From a checkpoint of a small transformer trained on Wikipedia: tied embeddings.
Each number is 500 + 40 x the weight over the matrix's rms, rounded and kept within 0 to 999. Layers, rows and columns count from 0. Numbers have three digits each.

# o: layer 6 attention output (transposed), 256x256, rms 0.145, rows 233-245, columns 0-255
# v: layer 6 attention value, 256x256, rms 0.185, rows 234-245, columns 0-255
o233:559535545523522473537529559556530497491549541503544529491432470464495471531499457533575502472484448465479469524525529505491527484508441495563518531457497517576431496497547520581481487595454540487527454482488517525479450452484467478524537510540482550506459475455455501521507510436567524565532432501561461556470536508480462474537488478514556463477625536527486538490472458462510511516518468505537505481538552502489487510549491511555419521551523472521533498533476572497557514488505452531480508492499567508488464502507509444429542532515505506536528497497549525433507514454463496513470498466521489492495520535548503465531513405531479526474515499552488557458446469491443519497543488488585495499491412511517516491518526499475569505481482471501500506447571469560484517469525498
v234:503487497558524447497460462521453514454528442545493466527488513513539494540552502542537589464451507517453554502551482473457528523524441425500498496519490490482549461544524552498501569504459519541553529521538483527537433422508460494435485491494435513520475506479540534473501485487467475532495574553477536411498538480502494522523479494476483455444499520521521488486515464529481529458536516457477517514506417456427524521566549515510534545461546536523499524560518535440514515489492537538537504502501457525514510475509362522503500519522458503557472446473490485520509498529550486483502514438485521455512477508435479482518431483487469470455582465510499490445554512464546510487598522454535524498460364519474557497489459521528537464527518466481526544499505519456486521525448485
o234:521500466471466519480521499494469503500459544499510528521512497478498531468464535466455480504501505418493527546418474500516545471459492523605496495475454474540540444479488509522443560513518549443499508423434563499431523542460390526541533551497516497485440507437506491488439446525531537518514464512460555499483496451546480436499474469473461474499487502563519523545499552499556510487432504518446509442440503423507540510508512496524444513461510548512444501532554471507541504435498462533508496514546517483588471500516525481514513438508545504494497487505512504475559499547492483487485516486544440542476527497561493474498486468507480511519397539426509496540544543588533564469501489525519423478488482493499497488488492449506559514432547442450482496421499520495515506473474504
v235:460486457518459568470471511482494523529481467531545478497461455510561524499523540482485462580514541534443460527486565485533511519528484586491516466416497525480504518512470476537469507576520473455503519516454480477467511508465487489484482565442440464522470449473498420474505530497482600529411576474472477510476421418498437533503395481469541487557541493514401434542482528464567447474481444473451471568511536506518530481491512506473486479464477472536526457494538475540506463448550438469589468494579497546454468504494520564512413607481468549416441542494500514492486451490542465511452563507516524472483530518467526444519487455489500490536451445551541496518499532532518507562496475437464564503482525510527532505478485520520461506531431463560501480432458536514488466515563479
o235:505495505461605510586496511580550493478503503498502500507489492495474520523470506513512506516515461511515502481469486522494534516565505526507454542500453490544517485521555471481491471475467476493586501474536502476554480471520462451523488547467504542570460472475459493566535466454516441487515513556559491518528501561535561528546576501453455522518531521535510496475475518565540450533481550512414500497499431468439471493545476537602495529463495469567511418519457488459486501571469530505436488534496489524525555501527427508515534509502462469517553512464529425500564484560502486516482467518448511496491494492460433467433515479512491560547505562458424476469575509503479515471547500564505427508518463553515482453537558509513479474470516453573563490492463459544493438426490508
v236:513577528479562507493523453496470456500484574527467553539448483468496512483526491401484482460448475464481564551511518465462547519520514541543488465525545492525550508521573445474500474492497497527510466553556481474427489547523497431481430539539498469538535510411518521433490542494514495491542494501455480451570523522471459535441530543443500497549488506425442441475550556506503554504512550462567441502550492515566508433520475585474518488589495501488463483497511498587479517507534501530549454527528432567520539498560586499549462488530539458501520451504560468534448481522488468521502533476510430466486538546539471432509461568506507462449469470408550511527486409507529532471456570432468566506588555468544515466535486482443546544383534552469561561550500504549527537487509449
o236:476473391475498478429593501438507508500485536432509471476565467473515495451520508565536506501522496514474524459506500486461557501425499476466457543417506397513534495498519494557535544505488500524452564528497494462559514529580498477519530540514503523511471460451502502507452520499505521539484474505487498517463496540464528519544508488483511517522538479483486483489460522504491495460458455455528511543510534495452492483502468486488461471473510436457490508468493456491477554458566466446478524463564490434447524453464454507381575468478497516509506562459479443571464490480478477518504491455532516525509535483460496471427450475477523505565483513554489511472459515478458461577492482532505485494453495423485481521490462561476578429489449530486433513480567472524536423550519531
v237:543541534534534529454467519389479564478503507453483572476470509474478426446557447468485514446454529542477463480436522495524447449531501474452582403481547463506572454514484438476486586514515549550520424459531513517503463489530538563453526517536412523506517467478451453468467489495511592483494524488447510517494504509530466473483501547588514463611517499529489485558505489483504496465556460543506412489475482522481531444522539503504418520484501457533461510569580504618471488529447463494569481486559481501399518480488555460444501564504481551458537459541520540517503505525479534537474453494469525476487513422452520452458456529496560458499445514568530560496531501532520549478488534547478620428523564496524468548501528496478438601520526488457543453502425471503511512527463542
o237:575503504529494506489494539492557458441458490486470460467565438505509496468457504511505459515554460509528514494445543483454538510482435491563490497510439535519531448531454521468557473444540456471581554519595548441477500556388498457492443502483511517492511475487494540530515478411527627586501514438532534525517484488517547470462554459501546464447516500462545433502503542546509429547537475519556418526557488541433507515528478557549512523514420524467510500459504503431500543482547529421505545574528574581494507417496415554447518386518445484484530536518468499506510504472538583456484528489518490518571533552539410487468511444560458499527523511546487511462519509450480463511502509469465442543504474458478559505578534520516532466474507523436546539510488486456517518506599566
v238:534504447520524456554556458533513508458486505516509498447547498495564533485548497460548481480531454491503560694537483491435474485526504505473499533586515531587439506501489457514530517537469485505459513488481486486516565474527519446485472470537503529436478516515592420530433509473536441477543477467515543534506505512468487469469454484566417482546530453462542490530496478497543516519531491515475446395541525471451449498522475469490580425528521457472494515521577480461514468484563473484553531479558515507502514564524513516492479527548500484539496504432514483475413508542481486529540476463561483515522476535540494571520491504457469560470469449512504446466471499469450504516474523446481447450573476485546511513495483439507538491533536521428475484506570458490551380406481445
o238:519502501497527504545500482483495427490564527508604501524506498553410512443430462517492544517440490477415490510456469526432477506522491463523510495514535501493514527492533510553471518475505484521492470471497453516481464487537579501490558490455497484557535554491485592488451492516533546476481505505473507409514422517500505519499543504500504489500572510523493513491482473541495468528519472521556547592477484498561473494459511491494484446560482509528461547569472452527481515530443563461516537537534535403497571491530478469497474554561548556500452454497507500485533560492477481470418470514447470443409540493401482471487520491602579528533482434446506480458436427558503461510508496525528471533457537488526513475512445444469521458492489485543517538458585452436558499514507511
v239:499509508565486499456494395502512491491486560468388458432510415527446502554596486509470581435536516491553523462526498429459494459486509409502492457468517432492463462497479532572522510581548499467483507506510521497576510467472523403507478481508538541492478497409492565537466578496557445461506518573505526565522480488489513489522491529537507537604564472532472471513544523507526403527557527543503474445503538398545427527530405586543495557586499550500441455525498495501510387512485447483532528523501519484489590470569489533436471488520586423574526453526494429479530517483473551521518457516545563472506494543525549513401490431425502504545519487470509477559469498485482467612521487521471509471564516477540511495502431528482566514434570492484554513510505517497533471422482504
o239:567533528550529460487480521473521549511499499509550499498550470477460519487486573477562479516451539406506507462556445471453447454516447468411540512451499484483563424450511511496415557487502520499542515430527481548382466511523507418470547480510436514518535527527501500487441594510473557557474486446509463482461620597543528522513504482460484496483445469444484490553453549477484578526535455495493487497480471541479495490500478477460459479498499430429494480514486435514566503490483508467496419518515486450530545515462451519553498456518436487492570555500538507512497520525413508512411541541500552450466543497456415514529460546558528542450495466614473455541488523544445477532541553504558490579503522462508467552513482462460525481526417462498452536448493431509476528488511539
v240:538523505521487519494542523503503481450468537522496594510492448585423459497526534495541482439524445530395531479463523516475494490515526481517460485572460493443548461552518532471533538525495505495522539417470498521513497501512488489505436491522548504444481599483501426493533434472497429479499493459550477565509469473458527500466508424553540456515479460525481540491549475472537565477453520464567532478481490446519488429443538514503460418456507503541516527546464507547517487534501494431503485538529572523507529560432463495452507521453523505555444511474535533459477505559526532510465453498480512481567506486532491533550504492491511516519494516485526412453563514485464513562481502493465394473465466516510515532508477526514424566504470482467461459477446537514437458510491472
o240:432516521492483494531452465510510500428511479511485531518575539483522552502471524509448492538548535482504478545500517538483539453463480490482524500459427483542454542469515435499458535522527441497465443493466549467423524497493503463473535528536481456540540476476471518557518492542516506451554509556518447524544410452480515469532506463583443493502518480477496490513508498537491569511505535503419529478487518521456495555469530403493510522438498453444537462437551567402486562504497548553533473419488446449537544543453479534521434530533511542532529473484507436537486540475553517461521544520517515577502485491499500488479498535537555506507508529529411496471491440484526433478514543416505508577479489474505521526584520459505538464482509547454468521494556505538554504534434505
v241:450432461459464554485522492514525499457528544504444504414402524489491482439468511484493506529480515504499498484543516502538482476459482519489552493435495552466426532466503458497621457530521512559503508516454532502512487540506424463546549428498534452532470518544535505512490520616515528448541463505437555493503491455464580526513491526524506535560493475470488533563443555455540400569607524486461418520508505548575507412444429510441599465538594521486552447522490516528481422476483511406457462514526447467454485448542489504556450533521466487494477476508467489537498554456506437411447476488521492436429444480553526462507502457497466554544499534615482511555540488496489517515540500516496498507530605572519506485490514498519507509487483580532490453505523512529597534470472448
o241:509500463483475460480464470497532439535567552502517562563522494547467453451545453521505478486432496487571497510477476483520480482550518543407463541467463554544566465561483539478549533436429472528529469469478530504582486537561491555448520465488512520547571502522505563557444480520497484454546511463493552527423545546475488554468506530465451508518508482475487500499523510451491474505564533529493457627445452481466456564440467527500441512528458440462491442472543533460489456524550525534488566478467451538498512506588541529491478424474540461532486545379466466494410500455503524512578521495511482443480488514467531510515466500454455541530509464502536527456490509529455525514491497572490455562516548485561456478518573488448489452483473508521567495497498539487419589550489476
v242:488471388472446557544501502549476499562515468515459431416452525538443522531549515450479473506566462495507502532442517506518527413558493477489533450531540491490479566598520509511460500415507452493519504499556535463523559504445476457545510463521504525462487484411457506483539468569585447577493484485577480476578535481485531527458443522545467526491499464521485508499547525484541505536489522457485460535475486512455513502485452479515490518527482452493555619482519502466509493467491535499495475527511507475551560485467455499488498487522588465565475460473541485566471482600472547442472505557439429484488520465449493522438503521458522517464504494525496472497510418480510485458483456544474413456515549518515446460600473413493526557534586485516532509478543453501527510469474462
o242:466559548513436497500490515539548475530494462533495579473501476525537472506478481485481509440487436499474506453492459479524462439515529437528490531533458505507428449557524563450502555575491511457517535454451458454533517473530560496496507460489450490483472502495544570474437440516467521558485508456520507472440501469413522533488555508513473511506556495438488538485474524534480530521415451544485510513506505446524439496466557438517540480473513553515489506479421443495596519487514537445505557454521501472535463544535456516489481468565502529540472489451516506454514553541537435502452538439498476501523511533565555522512502463527455464515490561516407506511438501534545506591464522474482653512544486471503569503473504507435528505530507509469429512499548540509522439573504526
v243:524489471434537452516524554519467498527495496521543485602521497448549412469525531447547451476490508468495485479475435485502499472496571464554511486535456450533530464440535446528412499508510526498533494486501497527498468448448552507493471525568494518527587555461528483494514479435525590499533465464459455504511527599495475457463534457490512548512508425586574485504477477499534573512566513532537564480559480545522552515624471517521511505455528509508496476538477537469537543489506528586523567524461441537534472496530510501462566508545528503469446443496469475519520521502483485527477515442469487536529504435433469483538559522510490500551488460468462496523579470436472468529567513464512554490502446494476524557459494495521488536440429597448515557470479510504541552515449467
o243:456498578567442528521410501459454494485507540532498538534491479511504551485546450501564501478542522483488533533552510525489469568514488523524537514532483493472498542506455463494558530451516499518522537551496517485535561507466521514524477468453486524491495486462511437515480556553460501552499468530488527511462408487543492448501489435511529482515466462487462456582500525525406469511444476499454493511445507485494536546506491467507523490497520504478512513500552450591481556492470497477476513531529506527414539460530439500502476479501536506457451519522458516503472503494521475509474473400539486505486506529525506528513578551561545532449453498439550469480508493508525455533528506543432469534509464490441495538507488530523548574488619483542528490521450456514514454532514539
v244:507505498505529499541502567538454528471508497501469450507484473578469476509484554479569498542541530531480496453510499499454446493505490550485493486506532498550432519468534449485484448477482484505542535476473565462521535534505520453521555450511513490481528452524479492525576492477530474452468383476508547487496464503460507499484463556530438522512485435466439506483483531476517440591543522503471459518529525500573434508447463484490466487567473460508498443473517494503443494437503461539486497579547586486551458542451529444530474481564456491538527459505536468475515623487514505429468529582507509429451503535487470510493556504455550555569461461428467535493456508496532446457405448525540462468554521512490481471550567566436519445533467529484478536552562478534591495450556486
o244:526511517571408539490471518484564490506497534468520524455485453508499499435486504434468482535451541562539506508463453514538495498462524495471477476460445554512436544452494509536490482469480514537408438602468386461551488526555594536527506486468487529513495485552462487484485529468512485527532504466474472523464531585492488580453494538441482493478496494481474532506524457517432517547538504472492526501533474503474511428526462522506577459498512494458494511490482556509504480437508544464518514518460429503502526598498464447468489478500490502519531502472488441513524438494538451529457469498502494578516469508486449468509486478554505476450529495592513487441484494497488516535465450496537551523477568480544470503538516496521509523491478540562492528443493537436476487507438504
v245:487505439498500545598472474490458501469500507540535465523465476489526474497506561511468458495485500484427553540453474485519493518436502453467482424467565506563459576542571506560475412452443413500510446513489486446491541489562485419514495490498538490516512522454497528502475485505531521471523446513521495403443532479436538537480548551436481527543483473541501483529497538511603552466489532517496496511495504491469475419533543572538534494456526486487481480495443458552444471426561442543472541479501555511546506500495495481432517430519513432450475548540528436547441556514502459484583596552551538437520465486510498510545466532497466501567500482521514462451506418515505544490422589474559559487526522512530462477509505528537499549480492560419452537510492472494464528494539459
o245:543484495501500483480535535489474501525526547484546545521462483525457439531515481517496484460477485475496509478549485517446524518489555512423501519565484505489496499466463456528511556522509542515505502498479462447537468471487478468533487479497543543467497477496487564492468530474487465496466571501465541553482523567461450485554454532504533488470532529447499492523477450507466496493480517486494516457488515522496571548430479555493493481485499505478529488486568467491474498448505564469499506480462442509474440536468538471386555486440454552543498459498545438516492450502485530526462501416425463517485549480541491531480495484520531499489485499485485444465558532513551530498593373518471488500457506479432534501504536486447478431500514517471470462510492483467500439587493432